config.toml
n_layer = 13
d_model = 256
n_head = 4
n_kv_head = 4
head_dim = 64
d_mlp = 1024
vocab_size = 11534
activation = "gelu"
norm = "layernorm"
norm_place = "pre"
norm_eps = 1e-05
positions = "rope"
rope_base = 10000.0
rope_fraction = 0.25
qk_norm = false
attn_scale = 0.125
bias = "all"
tie_embeddings = false
parallel_block = true
init = "uniform"
init_std_qkv = 0.0171
init_std_o = 0.00336
init_std_up = 0.0171
init_std_down = 0.00336
optimizer = "adam_variant"
lr = 0.0012
beta1 = 0.9
beta2 = 0.98
weight_decay = 0.18
lr_head = 0.0075
warmup_steps = 430
schedule = "wsd"
decay_fraction = 0.542
decay_shape = "linear"
final_lr_fraction = 0.05
batch_tokens = 65536
seq_len = 512
doc_mask = true
train_tokens = 450000000
steps = 6867
dataset = "wikipedia_en"
Each number is 128 + 32 x the weight over its row's rms, rounded and kept within 0 to 255. Layers, rows and columns count from 0. Numbers have three digits each. The size before them is the row's rms in percent of the matrix's.

# up: layer 5 MLP up, 1024x256, rms 0.0543, rows 782-787, columns 0-255
# down: layer 5 MLP down (transposed), 1024x256, rms 0.0545, rows 782-786, columns 0-255
up782 099:098094123149097134082207149087130245135208118133141161148143129147105135076109179119087100126197086134184085137107165079143089109171149101131113137106122099094145151146144093153106158050079199148144181084114154172119177126106091085137165095102105129125140094138161113177097098119107170111119109132117142170152132130095180164067128114137124162077076145123129172118133138090100137131100153122121148175104111154079128170099109053195184149094112135083152126160125146158154124187144133114116092117068143133161094139190121093096071117140157094104082134096146125115109126120143075166093091122145100167138098136090178138169107114178140115131198043177111086095117182119125153150116138148147133115157131183132102143137138066131063125110160077113134157155118143122136122171126137
down782 099:145161124034094123135086126130131053130119115152081099098124114113147104120139094135109186119046167123093140124163077198095137124141115123121144131122157122112167127102176186136144121145116111129128104210127116099145117151151162155132075148114104150155160140090111144098112149187179146149093161078157113123112141134139095051128191151104131071208157169121088101181109148156176122130144132103124106108133118109156154143139122203086088143125153139168119186090108146132082148143176136159134171163167132083134182113117146154118162123167129151120154147163083146152098121140119110034171148147098194088157141095123093165094171094092120088085100147093159190112137078160125132170136089138098119182081084107120119115099175180126197134115069157100090131066139119096065114077118144
up783 100:114167076146159168140143166163202122112156131114156136096083192104094172132129153130084126144184127170216086133129157098121162105152136141120100090113088118101139181136139185149110111080172135161159161116109117091163113137164072122152110151121117084138150112147143143109103120083120123163137125193094139093083139141070128145113123151152140166125078059120110200112214148152132153044112145127072145148125095114127113088091125146089162179102160136157102179089133141116141092154171160115123147104090098119126127199081097094152142150098123119155084126210143103117179128112143143138103091106137134132151124143070095165175114070156168107138073161080121116092140132173080103223116144096128140127131131136143140143199044102126068117134121096070145127117120193071091112107132100
down783 094:115130138077066138074124121082081117111151133162158131143179091134150115148129105124167100116125179112088134072119133081119124146098146148156135163135092142134073077118158091094181158138068156101158081099103192151142118133166167137140088105121139149148100156092124153169086116150083123158143170059163107143175138107101140115129141191140127122172157209130112074187076165105120126169122100137150113116120135075121109153150106137146122110159124070057135068159126116160132118124143094133097074163123131139103099095175087153137139093178128139126171131080097131103057161138136115109199174127095117088141115089130092100093141214152131178094146102167148193154137097113169161087098141168141149105119113117072108146106226152116208133144136182143101120148101054141172185144091161
up784 104:069027088139147092082135107112127109128133168144136090071141102140172114128118152099124119160127168178099160151091120136101093107108112042165149164096111134136123116087140143131121154124094158106139101164119172186125145175130119106095093197111150127182173138067147082123103125123159142095154122128068106124123098169104116192106109143142076137147087158125119152141165113079135152139077176157144168079140110117200104142103129162146078153076058093168136070123126217158129103140141066156131140075098098130141151101114145116173135104199127139084111105125149121157128152134190174131189128147120093138134159178098146140097121157142161154151088194131166149118176139128121125090124156110092141028139108142059147158130106141139106084160122041139158190076142116109145122163128110
down784 103:080150156184104149125131163119099173136216081171116135122130127092129159101095142139210186065175152071123163070150125158135118109141063090109072146141151150119118096098088113149118109087134153093129087050074075127130111108137126154115105049138117131094152118156129168093120104128145135138095190127162147168139099096140135148127166113150136095137115126148162119090162123140143076127134121081148133151177166123137124134150069177100118104155149116094127181095153068071082190116136117127138167167166164061120160112113177114136139185106150117128199108112140080109165151161084157087106135149145151100140102132118112112128093118136146129072160180174091092167135120106121116171127078124138151220142090085134091171163134139110192193060124160083078139134067158150166140131109107
up785 099:152157141133112098215095064078140086179161092113189146146158131177098155158149193120061128142149063111139145108137148107133098104123141198142074138107116144155146107174111134141071119130167122175188169178102119159124102111135186125093118110140128112155131124147096121140098173068122127138135091154110164190105132086135121110084094162119132161130103139156151147119143131131090051101168131158161130097138102142148140071137146122146108113112119096055127165144152103159126106091166135130105105125088145113166136051114032122172118167094130123087117052157178182124108090083089133138131113099192124114116093104069146161148190085118119100184090081109128132135146134131153155054153144150115157180160098125153091147125205147085077090089096176163189120106150131142140136131142169
down785 091:083081122135152154064198148145105183127099175145123128140087123057129112141150105180166125101155177143124069175133126128123163100156147052137198133105120072115085123074142138106190134118100151152063101063121166094133136149103137170092101156051122177089121127125121159133113092109132145165112135121129138109151112137116102152151148141153136129112121118140115153133131104165174201172116153143132083143140179137112120162121100136121109120133120177168147116090086102093173131184077130131129169122154112178069119196156197114113093028149107143136129162085089124141153159168133108113146161154067184164094085178137121107132108174124134138076172134094107097113105148094089099154131114105154090118141171169086151112147081158186160187103156058059085092166082133121130121127126087
up786 109:131148119183131118205130144176158109116173152107090134058145163136139209118105122102134131138144098116128194110088165112121130115115171135162093171139100168151116112099088124147112113110149107074190105136064151130178147097156106122069051173123106117108143216152141112137129133108112151138161185066117131084151088148148105175129087170076109114149069135174165112128123099130098094115120169126092048152120163127116136113119139079100151099049145154113115061135111131139133129149164149159129076116165113129121155090055087112192083104103100109071104114164189172088139150059123147126108188154109132132141114156059151158094149112177154104116126178102116158143087115097112122162165163171177095131148058091149073130146170161169092112133076110110131123137144156093137122155133165
down786 114:071180118050162063164113155071122174124109109154160145139160108073128066134119138087086155136131124109110144145101152105123138130184166147129181152087127040153065146143163099154150103177146143161112122131117176115116142124120197119171129087117150097082078092143129082071115045106136133148163143170160140165089139113166148112124141096187177077160108090102137113128100131142122150149120159123113162133135051141091117102173119212175139164147152094147128195124111161108111088099125147108109074127184122106116146127118123148121073104186168166130171088117119129111084073104077102151140130111169139159106190096140120101129124191106080138130140123145155084165126087131111160121091050113092104092119119172069165088171162141134138129080151192158167117130176114098160130142153100
up787 103:155113118125201114081220111144074139183126092127104123102115199123110123128165088130130145200093116113060148131131127121093103100096174185104127115159133115147100119114114140122123094143172152139126127139087174084158165093130138116153186176055156184105196135154120194082118137118162130120125189122171155106107145148075142147163151159097138095108134136134110104102141115134121121121124099111108105106133125172108141116063137104076120146070129153065132158125103201123217147197028115059145116151125180157087125152086213141072113155138129104139078127135175144118161153111166122124117109150101194117109138136112112101127103132140157104134122169097142161122130147135110128146169090071191104114129125171042117103129147120105136156143105111101050152131100191139166100115113122